Weights of a small GPT-style language model, trained from scratch on English Wikipedia.
Size: 6 heads of 32 (2 for keys and values), MLP 768 SwiGLU, vocabulary 2048.
Training: a variant of Adam for these matrices, 199M tokens, 6067 steps.
Each number is 50 + 12 x the weight over its row's rms, rounded and kept within 0 to 99. Layers, rows and columns count from 0. The size before them is the row's rms in percent of the matrix's.

# layer 6 MLP down (transposed), 768x192, rms 0.107, rows 348-384, columns 0-63
094:78 62 33 25 36 50 55 43 49 51 44 48 51 63 36 29 57 49 40 34 36 47 44 42 59 56 40 55 55 58 32 43 63 43 49 74 36 64 65 65 58 51 58 63 51 44 34 45 50 46 71 52 46 64 54 32 51 49 49 53 71 50 59 53
102:52 49 64 54 55 53 59 55 64 33 46 30 59 67 34 36 43 56 67 61 54 68 67 41 58 56 38 55 68 49 54 63 67 49 36 67 55 73 59 77 74 46 42 43 51 41 58 39 28 47 43 52 44 34 44 67 51 50 43 58 62 65 59 73
098:58 60 51 60 50 54 67 34 48 75 48 39 25 54 51 48 61 62 46 44 51 24 51 55 66 42 58 50 75 84 51 61 34 61 59 57 54 71 58 42 67 33 57 21 38 69 62 28 59 51 53 52 67 41 45 43 45 68 50 40 55 60 49 49
098:67 67 32 46 42 61 41 81 53 33 28 43 39 60 32 56 66 44 68 52 47 36 37 65 37 53 49 43 57 53 42 62 45 33 61 51 56 56 41 65 44 73 46 56 42 52 38 59 44 58 50 49 43 54 67 40 43 48 51 59 58 78 63 41
101:52 45 54 37 42 39 43 41 66 31 64 38 52 61 33 62 67 49 33 45 49 59 56 51 59 65 23 38 58 43 25 58 49 63 75 46 53 57 49 39 45 54 39 39 62 66 50 45 39 28 45 68 67 46 58 42 47 60 60 36 29 75 31 49
100:60 71 44 42 61 35 48 55 73 16 52 51 29 52 53 57 66 34 55 48 25 34 56 38 64 62 25 45 57 56 41 44 45 55 51 55 69 62 34 61 56 56 42 63 57 48 37 37 48 55 40 55 68 39 62 64 57 52 46 65 35 57 36 39
100:44 51 54 41 37 51 66 58 65 61 55 38 58 37 42 39 23 48 47 55 51 60 57 37 55 43 52 45 53 53 43 41 43 60 37 55 30 62 58 48 40 44 48 34 55 62 54 60 55 48 64 61 53 66 62 57 55 48 66 69 43 45 55 54
107:41 45 51 29 60 38 56 28 26 15 43 38 44 54 43 54 49 46 52 54 65 64 45 35 56 43 41 60 45 63 64 35 58 61 49 00 42 47 36 43 33 58 59 38 59 67 43 43 36 76 41 36 51 68 56 56 43 50 62 57 52 54 64 62
101:48 46 38 52 53 29 56 57 48 56 57 26 44 37 69 43 53 54 48 32 57 73 36 48 65 61 62 50 70 58 39 53 50 32 44 64 33 50 47 58 36 41 58 61 46 56 37 57 60 46 39 39 43 54 45 40 39 37 62 37 33 68 57 59
101:36 63 60 23 32 45 52 31 40 55 54 51 35 40 56 54 50 41 50 52 59 33 51 62 39 61 58 40 35 41 76 59 39 44 46 49 59 36 63 59 45 73 30 44 33 48 53 69 47 41 68 56 60 46 44 43 52 42 55 58 48 30 43 44
101:57 76 36 26 56 54 43 70 67 44 71 53 41 59 82 63 41 36 57 49 44 37 63 62 63 64 42 58 48 36 58 53 63 52 45 22 48 39 75 30 44 51 54 61 65 57 49 46 43 53 53 27 58 66 58 44 48 58 52 46 39 43 62 54
099:53 73 68 55 38 56 49 34 42 66 56 47 36 48 79 51 57 44 37 63 39 30 59 58 60 70 67 44 51 69 45 47 41 48 43 43 63 60 52 49 32 69 41 60 40 40 53 49 39 58 37 45 54 53 74 70 38 46 43 40 50 71 64 41
096:56 46 40 30 34 30 58 37 50 54 50 48 44 58 40 57 40 55 42 35 45 60 44 39 51 50 40 38 62 35 69 61 54 65 41 50 57 55 58 42 50 79 50 53 54 50 51 75 49 47 45 64 36 69 39 38 14 54 62 52 24 49 30 49
101:55 40 58 60 72 50 37 67 45 75 98 43 49 69 69 85 50 62 49 65 51 40 67 42 46 60 64 43 61 50 60 62 39 69 50 57 61 45 49 76 45 57 34 54 48 39 41 49 62 65 72 37 60 55 66 51 44 58 55 57 35 60 58 51
095:66 38 41 59 30 35 40 41 62 64 59 54 34 44 56 21 60 53 57 43 73 53 46 49 56 60 52 57 62 58 57 62 61 64 38 54 52 46 72 56 48 66 59 55 38 24 44 49 40 41 45 50 55 47 52 61 52 37 50 36 51 34 53 55
099:51 56 23 52 59 44 56 46 66 51 35 59 59 52 57 32 34 60 70 40 77 58 46 47 56 69 61 63 67 60 48 50 36 37 52 72 60 55 64 50 64 78 46 54 46 60 54 55 44 46 35 47 65 76 66 60 53 66 48 47 65 52 56 42
105:70 45 52 54 25 61 48 59 39 47 64 56 62 38 49 47 58 47 35 81 57 37 48 43 40 46 40 39 33 64 56 58 51 48 46 60 44 60 65 33 41 54 60 32 68 48 61 47 73 43 61 60 54 39 35 43 42 52 38 43 52 70 56 56
097:64 61 51 59 60 51 36 74 67 57 34 44 41 35 46 48 38 41 62 47 48 70 69 55 93 32 49 79 66 44 34 41 55 48 58 54 56 53 58 49 44 49 58 64 36 38 44 52 52 35 39 54 43 73 58 46 54 54 37 46 50 32 52 66
102:38 56 31 31 61 39 58 70 53 67 42 48 55 50 44 74 58 36 53 44 46 67 78 65 51 30 65 37 70 51 32 60 47 65 50 34 44 44 50 56 48 56 63 48 69 38 27 49 55 52 62 56 49 50 42 56 61 51 38 58 47 48 68 30
099:73 57 45 56 71 68 48 47 40 55 54 39 80 48 48 63 50 42 38 57 42 45 63 25 58 37 46 51 46 42 39 36 33 48 40 45 56 60 47 33 40 45 51 41 56 42 51 40 49 82 59 41 55 60 64 49 36 48 33 29 42 47 47 37
097:37 29 35 52 50 64 52 51 76 55 56 49 65 64 61 40 50 48 51 33 23 57 63 50 52 34 37 53 54 29 57 42 56 54 36 63 50 41 63 35 60 50 52 23 26 52 35 39 50 67 62 55 51 61 33 56 64 56 57 56 53 60 48 57
100:37 54 40 48 63 44 19 47 59 51 46 55 67 65 55 46 55 56 47 50 68 43 40 21 46 43 42 48 36 51 47 45 55 56 51 49 53 62 46 60 46 63 46 47 52 74 33 35 61 53 35 72 33 59 51 55 51 52 47 67 69 62 53 40
098:46 47 41 45 33 46 43 52 43 52 60 38 45 44 46 60 65 53 84 55 51 31 52 42 53 49 27 42 55 50 61 38 32 53 42 75 53 52 47 60 44 26 40 39 59 45 62 49 54 53 53 59 62 50 53 43 60 41 52 69 66 52 45 71
097:56 38 56 56 46 69 58 62 45 68 26 77 44 67 52 44 62 47 30 35 53 52 37 30 76 30 43 43 56 46 52 35 59 37 56 51 60 59 40 54 62 60 52 47 36 41 57 59 70 49 49 44 45 53 44 41 46 67 38 38 50 46 59 47
102:32 53 48 61 48 77 53 64 40 63 63 30 40 42 46 44 60 63 58 59 38 59 64 63 47 55 47 37 37 47 66 48 50 78 45 49 42 57 55 57 34 56 50 56 39 57 60 57 45 35 58 49 60 74 17 40 52 41 62 77 49 47 78 68
094:35 45 57 34 38 29 27 39 43 32 30 45 65 77 63 35 39 47 71 62 68 62 68 64 55 43 66 55 41 50 59 78 58 38 56 44 71 54 35 39 53 39 70 71 51 38 62 45 49 33 46 48 31 30 46 34 61 52 51 43 81 47 58 60
099:50 66 32 51 59 66 60 64 37 47 40 44 55 41 51 59 53 41 49 63 53 73 37 43 64 37 55 67 56 68 43 42 66 46 29 38 40 61 43 47 52 34 35 51 38 17 53 37 50 43 46 75 48 38 58 48 74 40 52 44 52 43 62 35
102:71 47 35 56 54 47 49 51 63 41 58 35 51 51 41 33 70 61 47 47 50 74 53 70 59 65 73 31 38 76 51 53 58 53 71 38 66 47 51 48 75 53 57 56 69 48 58 55 62 49 51 60 49 36 48 58 57 43 30 60 35 28 48 46
107:50 40 49 37 40 41 41 47 51 36 46 37 38 48 53 57 63 28 46 19 31 52 57 79 49 53 25 37 51 71 50 32 69 53 71 71 46 64 45 58 47 48 57 68 43 46 31 49 19 43 54 51 36 40 31 55 67 63 42 69 51 55 53 54
095:47 52 55 49 40 59 30 67 49 45 60 59 43 61 65 57 26 42 33 42 68 56 47 54 50 38 45 54 36 56 42 41 75 32 47 48 34 42 49 49 37 37 55 69 46 37 57 52 41 45 54 48 61 35 58 58 49 67 35 60 44 50 47 61
099:43 60 56 60 35 49 41 60 52 38 41 36 61 78 56 64 54 53 48 51 32 36 48 36 46 71 48 70 26 65 68 50 51 44 48 47 65 28 36 50 31 51 37 33 33 48 83 56 33 49 33 50 40 49 54 57 32 33 43 35 62 62 48 54
093:64 38 44 47 39 42 61 64 52 53 58 62 72 45 56 60 52 70 55 43 57 35 42 53 44 46 70 34 54 55 56 22 71 56 67 26 54 53 81 52 40 56 64 66 40 52 51 52 61 34 34 50 54 64 44 48 36 69 36 70 59 57 43 26
106:44 33 68 72 55 59 47 46 54 51 56 59 71 46 44 49 71 34 36 54 25 47 54 41 40 39 56 47 53 52 58 38 59 61 77 48 58 43 59 55 17 51 52 73 44 55 42 44 37 68 76 41 46 73 43 48 42 75 49 47 36 56 48 48
101:68 38 63 32 57 42 63 48 65 51 51 35 51 44 46 30 47 54 27 38 56 33 61 42 67 49 49 57 47 39 62 33 49 47 48 59 41 29 38 36 39 44 56 61 60 43 31 44 53 47 41 37 57 63 66 45 65 49 55 51 44 65 21 27
102:56 38 53 32 35 46 23 47 69 52 54 54 45 52 63 55 55 51 53 57 54 42 57 35 63 58 21 29 59 55 61 49 65 63 46 49 56 60 47 43 41 65 56 47 43 70 65 46 57 55 57 52 35 52 65 44 34 53 30 48 43 55 46 48
103:48 46 27 61 44 65 60 50 25 48 49 20 48 56 58 59 33 70 68 31 49 56 37 58 40 42 50 48 51 42 55 59 41 53 65 56 55 68 55 28 46 53 73 44 47 56 54 40 53 41 31 51 51 44 48 33 46 53 25 75 49 51 39 56
102:51 50 54 35 31 50 50 46 72 52 62 36 58 68 63 33 34 43 48 72 53 64 52 69 68 74 62 49 34 41 46 50 54 45 47 32 55 39 51 46 59 68 47 73 57 52 70 47 57 45 27 56 34 33 55 65 58 57 47 37 44 69 54 51
# layer 6 MLP gate, 768x192, rms 0.115, rows 349-384, columns 0-63
098:62 66 62 62 44 58 59 67 62 64 40 40 68 64 52 48 44 55 42 62 24 49 58 44 56 44 49 60 65 53 64 48 63 49 43 58 46 43 36 39 77 48 58 47 54 61 65 62 61 54 48 55 29 31 37 34 61 59 45 66 30 56 37 50
103:65 39 38 41 62 42 45 63 54 80 55 51 40 72 45 33 41 61 52 63 67 41 55 43 63 69 70 67 46 34 54 61 53 71 50 56 55 49 43 31 56 52 59 36 42 49 28 64 52 47 45 53 77 45 46 51 64 61 65 16 58 42 42 33
102:82 67 63 62 43 38 33 72 55 39 31 44 50 50 60 51 60 49 45 62 40 59 59 48 61 55 49 61 48 46 38 57 69 59 44 49 44 58 54 36 66 66 46 43 27 42 41 56 63 64 59 36 45 61 57 27 29 56 53 63 54 34 45 42
098:54 68 43 48 60 39 55 49 52 32 56 61 57 68 47 58 42 52 55 53 69 51 38 25 49 56 59 35 53 60 49 59 49 27 45 55 53 47 53 36 38 50 28 60 55 37 39 39 44 80 66 26 56 44 34 56 45 30 48 26 43 44 68 65
099:45 73 52 34 66 60 69 56 48 37 44 38 46 51 49 46 42 41 43 67 56 32 59 44 42 55 63 57 43 51 20 60 72 46 53 43 19 60 65 41 67 58 76 40 30 51 31 51 73 50 48 46 45 38 28 35 44 65 46 35 40 45 60 46
097:43 52 43 45 40 41 50 50 45 43 46 32 71 72 47 51 46 48 48 74 59 61 66 75 52 49 70 67 48 41 50 31 49 45 56 37 33 66 50 34 52 52 49 54 62 59 44 44 31 64 39 56 32 68 41 61 69 63 61 58 64 41 70 50
104:61 64 62 65 36 60 41 40 66 52 44 44 49 47 56 48 40 29 66 50 63 56 45 20 56 41 59 57 24 50 24 44 50 53 69 32 53 49 51 40 50 77 44 54 50 53 50 43 44 40 53 45 58 53 18 51 46 49 65 56 49 68 56 44
100:41 47 32 12 60 63 51 43 55 66 62 61 39 39 47 54 41 44 29 61 57 46 52 49 31 73 35 64 48 36 33 59 58 37 30 56 51 54 40 54 52 24 54 26 44 77 53 35 47 54 63 53 56 53 48 48 36 45 65 37 41 32 61 45
099:26 75 42 60 43 53 63 38 49 58 46 46 59 56 33 67 44 48 65 55 63 59 53 60 62 36 37 63 50 53 58 78 63 60 38 45 37 57 50 61 47 43 54 37 52 47 39 58 67 40 45 66 42 39 61 31 37 53 57 60 52 79 40 54
095:63 58 53 48 68 26 51 64 52 56 61 63 45 43 66 52 43 30 51 44 46 56 50 27 35 68 37 65 33 55 37 77 41 59 45 51 50 48 44 18 43 76 32 53 21 23 51 52 40 51 22 34 27 32 46 44 52 34 62 66 33 54 60 55
097:46 51 39 36 59 61 67 39 50 53 36 29 75 46 49 54 65 30 63 49 52 46 51 61 48 30 60 59 43 61 55 48 78 71 36 49 49 42 37 37 67 36 55 44 49 45 59 30 34 49 46 59 46 77 36 62 46 53 49 48 25 27 53 43
095:46 45 43 45 55 41 40 65 54 49 58 70 49 68 50 39 38 50 56 58 42 65 41 47 32 42 42 45 51 38 39 50 57 70 46 57 48 24 47 25 64 57 35 45 54 55 55 54 45 49 29 80 60 35 30 36 65 44 47 68 74 41 43 58
097:63 46 48 72 50 52 52 52 26 63 49 59 54 40 38 55 70 56 54 67 43 57 45 46 43 32 61 46 58 56 63 60 52 47 61 40 55 50 64 31 55 52 28 47 35 40 61 49 59 59 50 51 60 30 49 41 75 66 36 53 68 56 37 33
094:50 58 42 42 53 39 44 20 50 67 56 64 51 43 49 61 59 50 46 39 57 49 47 62 37 42 72 43 54 61 30 61 48 50 41 54 35 55 67 29 57 39 45 44 46 38 62 42 66 42 45 41 45 55 49 56 62 46 61 45 75 44 56 65
096:40 27 42 58 36 42 42 49 43 45 63 34 92 57 31 53 48 58 45 39 71 48 42 51 62 54 54 33 70 41 27 37 58 67 40 60 67 45 48 52 57 36 48 44 65 68 63 46 44 53 55 51 52 48 39 33 57 38 53 26 34 48 39 49
101:50 53 42 62 69 63 41 57 48 35 28 59 24 61 48 65 39 58 63 41 71 50 52 54 39 30 63 35 60 54 47 53 29 49 45 20 56 29 56 30 36 49 54 54 47 56 52 54 66 60 45 50 61 56 49 14 53 51 49 57 63 29 58 46
099:60 57 47 45 51 61 45 41 55 32 38 35 44 67 36 47 34 55 67 60 53 31 62 50 55 38 29 57 46 45 52 58 47 49 45 61 33 42 54 51 58 55 39 35 29 42 52 50 47 67 48 53 40 47 64 55 44 78 52 57 48 57 47 41
102:53 42 34 45 41 69 47 58 49 47 45 58 40 36 43 47 41 49 46 67 42 54 36 44 43 46 29 65 54 50 69 42 65 69 33 46 45 49 60 33 48 41 47 48 53 33 52 56 48 44 52 47 48 55 39 51 56 65 66 55 77 38 31 44
100:54 40 36 92 74 48 55 43 54 60 45 44 66 54 43 53 61 37 56 48 47 48 56 25 26 58 50 49 63 64 44 48 34 52 58 65 48 45 48 50 61 53 53 30 47 45 39 47 50 32 28 50 52 68 56 23 48 68 56 33 44 72 53 86
091:63 39 51 69 40 67 49 57 44 47 36 52 56 37 46 50 65 61 62 57 59 79 47 68 58 37 69 63 42 53 43 51 50 61 45 29 27 71 40 34 48 46 41 52 47 59 54 64 85 58 53 25 55 50 38 53 53 50 50 46 43 57 52 48
100:44 54 34 57 43 61 53 58 41 61 89 63 49 60 56 45 61 60 55 72 46 36 46 51 64 33 70 48 79 64 61 69 49 64 44 73 41 41 49 36 61 64 38 63 47 37 31 35 68 41 37 46 57 55 40 49 56 55 62 43 37 39 38 37
100:51 74 47 55 58 68 28 43 36 68 45 64 41 47 61 30 46 46 79 48 53 58 48 58 53 57 39 54 47 53 59 44 48 54 20 41 47 42 40 55 46 43 45 38 37 45 57 61 47 76 47 34 43 75 52 65 32 40 53 51 52 55 48 66
104:53 72 47 35 26 60 40 33 45 41 58 47 58 35 45 65 57 36 49 24 49 64 53 58 23 37 78 34 52 48 40 43 26 64 56 64 44 42 21 42 50 53 55 27 56 72 47 43 56 60 35 56 57 57 33 24 42 28 70 57 57 48 64 69
103:33 68 46 39 40 44 34 45 30 29 60 54 41 47 40 52 31 44 47 36 56 47 43 57 67 40 33 58 54 44 50 51 52 49 40 48 63 55 52 49 56 37 46 42 75 57 60 43 38 61 67 55 46 65 75 52 34 93 67 39 75 49 57 48
094:75 36 65 72 25 37 29 67 47 53 37 49 50 40 37 37 51 39 59 47 31 44 42 30 45 53 47 57 49 51 52 52 38 50 31 60 40 42 36 30 86 51 56 38 47 38 54 53 40 77 68 51 46 57 46 45 63 37 59 71 55 40 53 57
095:42 57 48 60 61 55 40 53 44 54 66 62 70 36 45 59 41 41 69 35 55 27 59 69 52 53 72 42 60 35 65 69 48 58 54 64 55 53 40 31 46 50 47 69 43 47 48 59 59 63 70 28 63 52 65 62 49 57 48 48 58 56 43 64
103:49 55 38 34 61 27 29 57 37 53 53 49 82 69 59 47 58 39 64 43 48 65 52 55 36 59 47 67 65 34 45 54 35 53 37 35 36 42 40 30 47 58 51 55 32 41 42 62 63 61 32 37 48 48 50 34 65 39 56 40 54 65 35 50
105:65 59 45 66 51 36 30 46 53 40 38 53 57 46 54 37 52 68 41 45 44 52 71 34 57 54 51 44 53 48 43 63 42 65 61 59 67 49 56 42 47 40 43 15 57 45 52 36 53 62 63 60 48 50 36 51 41 53 67 67 46 52 38 36
097:54 55 60 56 50 52 46 48 39 64 44 42 61 46 56 49 88 38 59 49 56 51 29 33 42 45 39 34 60 40 52 61 43 42 56 61 51 47 33 52 64 48 51 49 42 36 42 45 50 71 39 55 47 38 38 45 55 55 46 41 52 47 53 60
103:48 37 49 45 43 48 59 40 53 40 60 55 65 20 72 52 49 70 36 50 57 55 36 37 50 49 65 46 22 45 41 60 35 33 56 43 29 56 29 42 65 39 53 35 65 66 60 42 42 41 39 41 55 49 34 51 51 63 60 63 32 54 44 57
100:47 44 34 37 45 59 46 49 36 36 57 48 29 53 48 59 25 28 51 54 46 48 57 54 55 34 33 46 53 53 70 50 50 34 32 72 52 32 37 31 59 38 28 51 56 39 52 45 45 53 47 57 50 39 53 47 48 71 42 47 25 66 64 50
107:53 35 57 44 48 75 66 74 43 30 49 53 53 39 36 58 42 37 54 37 67 53 51 39 48 48 61 55 53 60 61 64 81 45 72 51 30 48 56 07 53 50 58 33 43 49 61 30 46 53 51 64 51 49 63 44 43 50 65 52 51 53 46 43
099:65 56 57 59 62 35 53 63 45 49 48 39 54 31 26 43 36 50 37 51 62 46 53 44 50 43 69 74 45 43 48 45 57 40 43 50 50 43 49 34 70 38 41 69 43 54 49 27 57 38 58 39 45 40 64 42 61 65 51 41 52 53 34 39
103:43 39 44 43 51 36 53 51 37 52 42 56 51 59 41 61 34 89 36 51 49 40 69 62 48 25 46 55 61 30 42 55 53 57 45 58 34 38 58 34 38 37 36 43 45 41 61 33 60 53 65 37 40 50 59 60 35 37 77 44 62 54 50 47
105:64 58 34 50 38 56 41 52 45 52 53 53 41 57 36 25 50 63 59 48 67 65 51 57 52 41 40 70 43 64 45 40 66 48 52 63 43 72 59 42 41 60 63 55 57 59 70 54 40 50 70 64 49 28 38 51 36 59 68 72 55 36 64 45
099:34 64 55 57 52 35 55 65 49 42 42 61 68 21 30 65 42 40 47 55 44 52 48 39 35 39 51 47 42 53 63 50 42 45 47 63 57 70 41 43 54 51 47 39 40 73 28 48 67 78 57 26 67 68 49 36 59 47 62 47 69 49 50 49
# layer 6 MLP up, 768x192, rms 0.109, rows 349-384, columns 0-63
105:42 61 47 36 77 65 49 50 46 34 29 48 41 55 43 32 22 61 55 42 35 53 47 47 38 71 40 53 44 44 53 63 55 47 42 24 49 68 47 43 43 71 53 45 46 45 45 55 51 59 37 47 62 50 51 40 56 52 43 78 45 53 34 57
099:46 56 65 75 37 38 50 70 50 74 38 35 60 45 56 20 65 39 55 58 37 60 59 64 54 49 39 43 39 45 53 39 58 87 41 32 41 45 55 39 54 55 30 67 62 60 55 65 59 46 54 41 59 68 56 66 53 48 42 42 35 50 34 33
098:81 46 55 60 57 58 61 57 45 58 39 79 46 50 60 40 38 49 52 28 61 51 57 68 57 36 38 56 60 47 32 54 67 49 45 35 61 49 38 29 39 53 54 64 60 32 58 33 18 52 59 35 50 41 70 38 56 58 49 47 58 72 60 61
104:54 52 51 55 57 41 82 54 43 56 60 59 55 64 60 65 37 54 49 35 51 61 45 38 53 35 50 37 52 56 47 36 63 35 31 65 40 33 48 48 39 62 57 70 46 77 52 52 48 48 57 61 50 61 43 77 61 56 43 68 30 61 64 51
101:50 49 40 47 55 56 57 55 41 43 50 48 57 66 76 30 63 34 70 59 19 58 49 55 64 66 52 29 59 61 36 43 64 42 44 48 57 72 35 53 51 55 26 50 60 50 46 54 54 54 37 41 53 39 54 42 42 54 56 68 28 62 39 62
100:41 48 40 50 68 39 20 34 50 43 54 31 38 59 53 36 71 73 69 50 31 39 20 46 52 32 41 40 40 41 71 54 37 44 49 50 42 49 62 46 57 33 46 23 35 40 53 41 49 48 55 61 61 52 34 66 49 55 49 65 57 48 52 37
107:52 66 45 75 25 65 51 45 57 40 65 62 43 62 55 36 34 33 36 33 51 63 25 61 58 46 35 38 62 68 75 50 63 30 75 51 44 43 55 58 53 46 49 68 70 37 40 44 57 35 31 43 61 52 54 44 50 37 38 54 45 53 44 40
100:56 42 60 26 66 62 20 31 60 50 64 73 50 55 65 64 60 73 43 39 41 32 62 67 33 45 35 53 61 45 50 48 53 49 34 38 48 37 43 53 45 62 62 57 60 71 33 41 56 32 32 62 57 65 51 54 44 58 56 64 52 55 51 37
100:48 47 49 17 38 19 27 41 57 60 44 49 55 51 55 52 62 68 32 39 42 33 61 55 46 46 58 51 36 46 47 30 32 56 48 62 63 53 55 36 43 53 45 31 30 47 69 50 19 36 43 68 24 54 53 77 59 39 57 43 43 41 53 39
100:49 66 62 56 61 65 48 49 51 43 64 58 44 30 52 39 50 67 58 48 74 66 49 45 55 50 66 46 73 25 60 61 56 48 67 41 38 51 52 60 29 29 53 43 58 38 46 73 39 57 43 59 69 63 37 57 34 38 33 43 66 56 81 73
100:38 39 51 51 71 56 44 59 42 37 32 57 75 33 66 58 53 44 51 43 15 38 50 59 62 42 69 56 47 66 59 36 41 59 65 55 64 44 51 53 46 31 48 11 45 48 52 65 44 50 63 44 37 54 51 47 40 21 29 51 53 49 47 57
098:50 61 43 62 76 53 52 45 37 54 46 42 77 51 68 47 49 50 39 50 52 45 55 56 59 61 59 71 33 53 33 57 40 28 39 52 69 60 60 49 43 60 63 51 52 40 42 55 63 51 46 47 59 40 46 68 46 57 60 33 47 52 38 45
101:34 58 67 31 46 71 43 55 50 63 54 71 35 56 35 45 51 55 43 51 57 61 51 56 46 50 58 42 40 60 55 59 34 59 41 46 53 57 53 45 50 57 45 52 41 58 54 33 54 51 56 41 44 47 71 78 45 43 59 49 46 48 35 59
095:54 52 50 55 52 31 46 63 60 40 38 33 71 47 75 32 45 54 69 56 67 39 19 65 60 57 57 58 69 63 57 64 32 55 67 62 51 50 68 50 61 45 41 66 38 33 51 50 57 60 58 62 54 51 65 55 38 37 76 34 51 59 47 64
098:42 65 57 30 43 54 39 62 33 46 52 59 24 55 54 52 33 47 57 39 42 47 39 25 56 27 62 49 62 56 39 25 54 70 29 58 46 48 47 39 45 52 51 50 47 34 41 35 34 66 49 47 51 65 48 82 81 52 58 57 54 46 50 49
104:62 58 47 58 37 35 63 65 61 70 73 48 35 40 30 58 51 39 43 58 57 58 46 49 47 35 33 59 39 51 46 67 66 73 47 42 55 13 32 55 52 56 51 35 29 77 38 58 34 77 58 60 57 32 56 45 75 49 41 40 56 42 54 58
099:49 62 50 31 59 57 53 61 55 51 61 63 55 63 46 40 35 54 66 46 66 50 49 66 63 44 28 56 66 49 46 34 51 69 43 45 44 48 59 59 77 69 75 53 35 48 52 40 49 45 56 49 56 52 36 29 29 51 46 55 47 54 41 68
102:78 63 41 38 60 69 30 72 55 36 44 50 52 58 51 65 58 45 39 78 73 29 48 56 11 27 36 66 57 66 56 52 35 49 48 42 48 42 60 69 45 40 47 30 56 68 53 35 53 32 51 38 59 49 61 54 69 56 55 51 51 32 58 60
100:30 73 45 47 52 52 50 60 52 62 22 55 58 44 62 45 39 37 45 48 63 35 22 56 58 41 73 61 52 55 54 49 59 43 70 44 74 48 64 51 49 50 52 44 67 32 29 67 78 21 78 50 57 64 57 32 40 56 62 70 53 55 60 62
093:43 29 39 34 34 49 51 71 70 53 45 25 44 78 51 27 43 63 40 57 37 43 43 42 34 44 36 45 45 29 61 46 60 31 47 64 63 28 37 33 63 62 43 41 38 54 39 45 27 57 57 74 50 46 48 47 45 47 60 61 42 59 46 51
102:31 35 59 51 52 67 50 31 63 35 56 46 31 37 43 45 45 70 68 45 47 60 43 36 67 49 38 56 42 61 44 60 38 55 38 51 57 55 58 65 68 28 65 58 67 38 49 20 39 61 61 65 38 46 66 53 56 67 46 38 55 62 61 53
099:64 40 49 54 52 57 56 58 27 28 55 48 32 66 41 55 71 46 11 45 35 49 56 60 58 43 62 50 47 50 65 52 45 61 62 53 48 63 48 22 64 52 59 71 32 57 55 74 69 64 62 48 51 26 52 59 68 56 53 21 48 47 47 52
099:44 58 51 50 53 33 64 57 52 64 36 59 64 47 61 58 38 67 52 45 36 52 48 51 54 59 52 55 64 53 36 48 41 36 46 29 48 47 50 49 49 34 58 63 47 61 63 48 61 47 39 65 31 87 51 48 42 35 50 59 34 47 52 62
102:65 34 61 63 31 20 70 48 26 41 53 68 49 44 24 25 57 51 31 54 60 62 28 39 68 41 55 53 36 57 34 41 55 51 68 51 49 52 70 48 47 45 29 39 55 38 48 54 48 36 61 42 46 44 65 73 41 48 56 39 72 23 63 53
093:45 55 44 65 66 40 45 33 43 42 40 50 53 68 21 55 38 53 37 60 48 54 47 52 42 54 39 20 50 40 66 61 35 52 60 53 61 71 61 47 57 43 46 36 32 51 49 52 77 56 47 51 35 34 50 68 32 31 60 72 60 56 50 35
097:47 44 39 41 57 67 45 59 42 53 64 60 43 89 57 41 38 61 22 36 41 63 57 42 57 41 51 56 43 48 22 56 59 59 72 56 53 63 54 44 56 63 55 74 57 31 34 45 53 47 57 43 58 60 49 36 37 42 53 33 60 49 48 50
101:36 60 59 59 54 66 49 54 33 43 73 36 32 43 37 51 51 26 59 65 54 54 49 60 48 48 36 31 63 31 42 42 47 47 51 56 48 50 43 31 45 68 36 38 65 21 36 48 48 66 42 49 58 63 63 62 55 53 65 68 55 54 54 53
107:52 52 62 46 59 41 40 57 40 42 54 46 52 71 64 38 47 54 57 56 48 89 36 63 45 56 67 63 53 49 41 52 63 53 50 51 40 24 60 28 48 58 43 69 49 42 38 44 52 28 37 46 38 57 44 51 41 53 62 81 51 49 60 60
093:68 53 41 54 46 68 67 62 53 74 46 62 52 34 26 77 55 61 51 54 46 32 48 55 46 51 61 76 58 68 28 38 46 38 42 53 34 45 47 52 64 69 54 54 48 46 33 60 41 39 33 60 72 54 40 45 55 47 32 35 60 37 42 52
101:39 66 36 20 84 62 73 44 84 45 68 33 53 38 34 34 57 42 55 62 37 29 46 67 65 37 60 58 45 25 26 45 54 42 43 53 54 36 44 59 65 35 38 55 64 36 48 32 52 43 67 62 52 57 43 41 69 54 33 52 51 55 56 56
091:27 75 34 56 55 60 44 19 45 50 37 35 39 54 55 20 65 78 40 36 56 55 54 57 47 69 51 62 46 39 67 56 60 58 40 42 67 47 33 52 39 52 61 45 50 49 63 54 63 26 51 54 31 42 32 48 45 57 37 42 66 46 49 47
107:60 52 27 70 35 68 48 31 69 40 62 35 62 44 73 65 55 47 45 39 47 56 47 38 49 53 42 54 46 39 59 69 54 52 58 50 62 41 34 62 46 66 43 41 45 47 31 44 49 60 36 56 62 53 54 44 60 51 49 45 60 57 55 48
104:42 24 68 62 35 38 42 33 54 72 40 81 48 35 68 59 54 44 58 51 55 45 27 52 49 51 55 65 69 49 31 49 63 53 53 35 45 51 75 41 63 66 44 62 56 43 65 65 47 54 24 50 60 54 64 70 65 68 57 39 69 50 67 45
103:66 47 66 35 61 44 61 43 42 42 57 46 44 66 53 63 44 52 67 28 61 51 30 63 43 25 73 48 48 51 46 32 61 77 36 67 30 66 51 30 50 65 31 61 49 61 62 68 63 69 61 42 47 63 49 20 53 27 63 58 32 45 46 42
103:33 46 59 62 57 67 67 64 53 38 47 25 37 31 47 61 39 31 26 51 66 68 72 64 59 40 28 37 63 33 59 40 49 51 31 68 64 41 53 60 50 45 49 24 58 36 46 75 44 45 57 58 50 48 53 40 34 37 62 43 39 51 45 36
101:50 48 72 47 67 50 34 41 49 34 58 54 60 57 57 37 37 29 43 42 44 61 66 57 52 71 49 38 53 57 65 59 43 51 54 50 55 33 50 49 44 46 64 41 50 55 48 36 42 41 37 51 70 65 46 39 41 45 48 61 85 58 67 57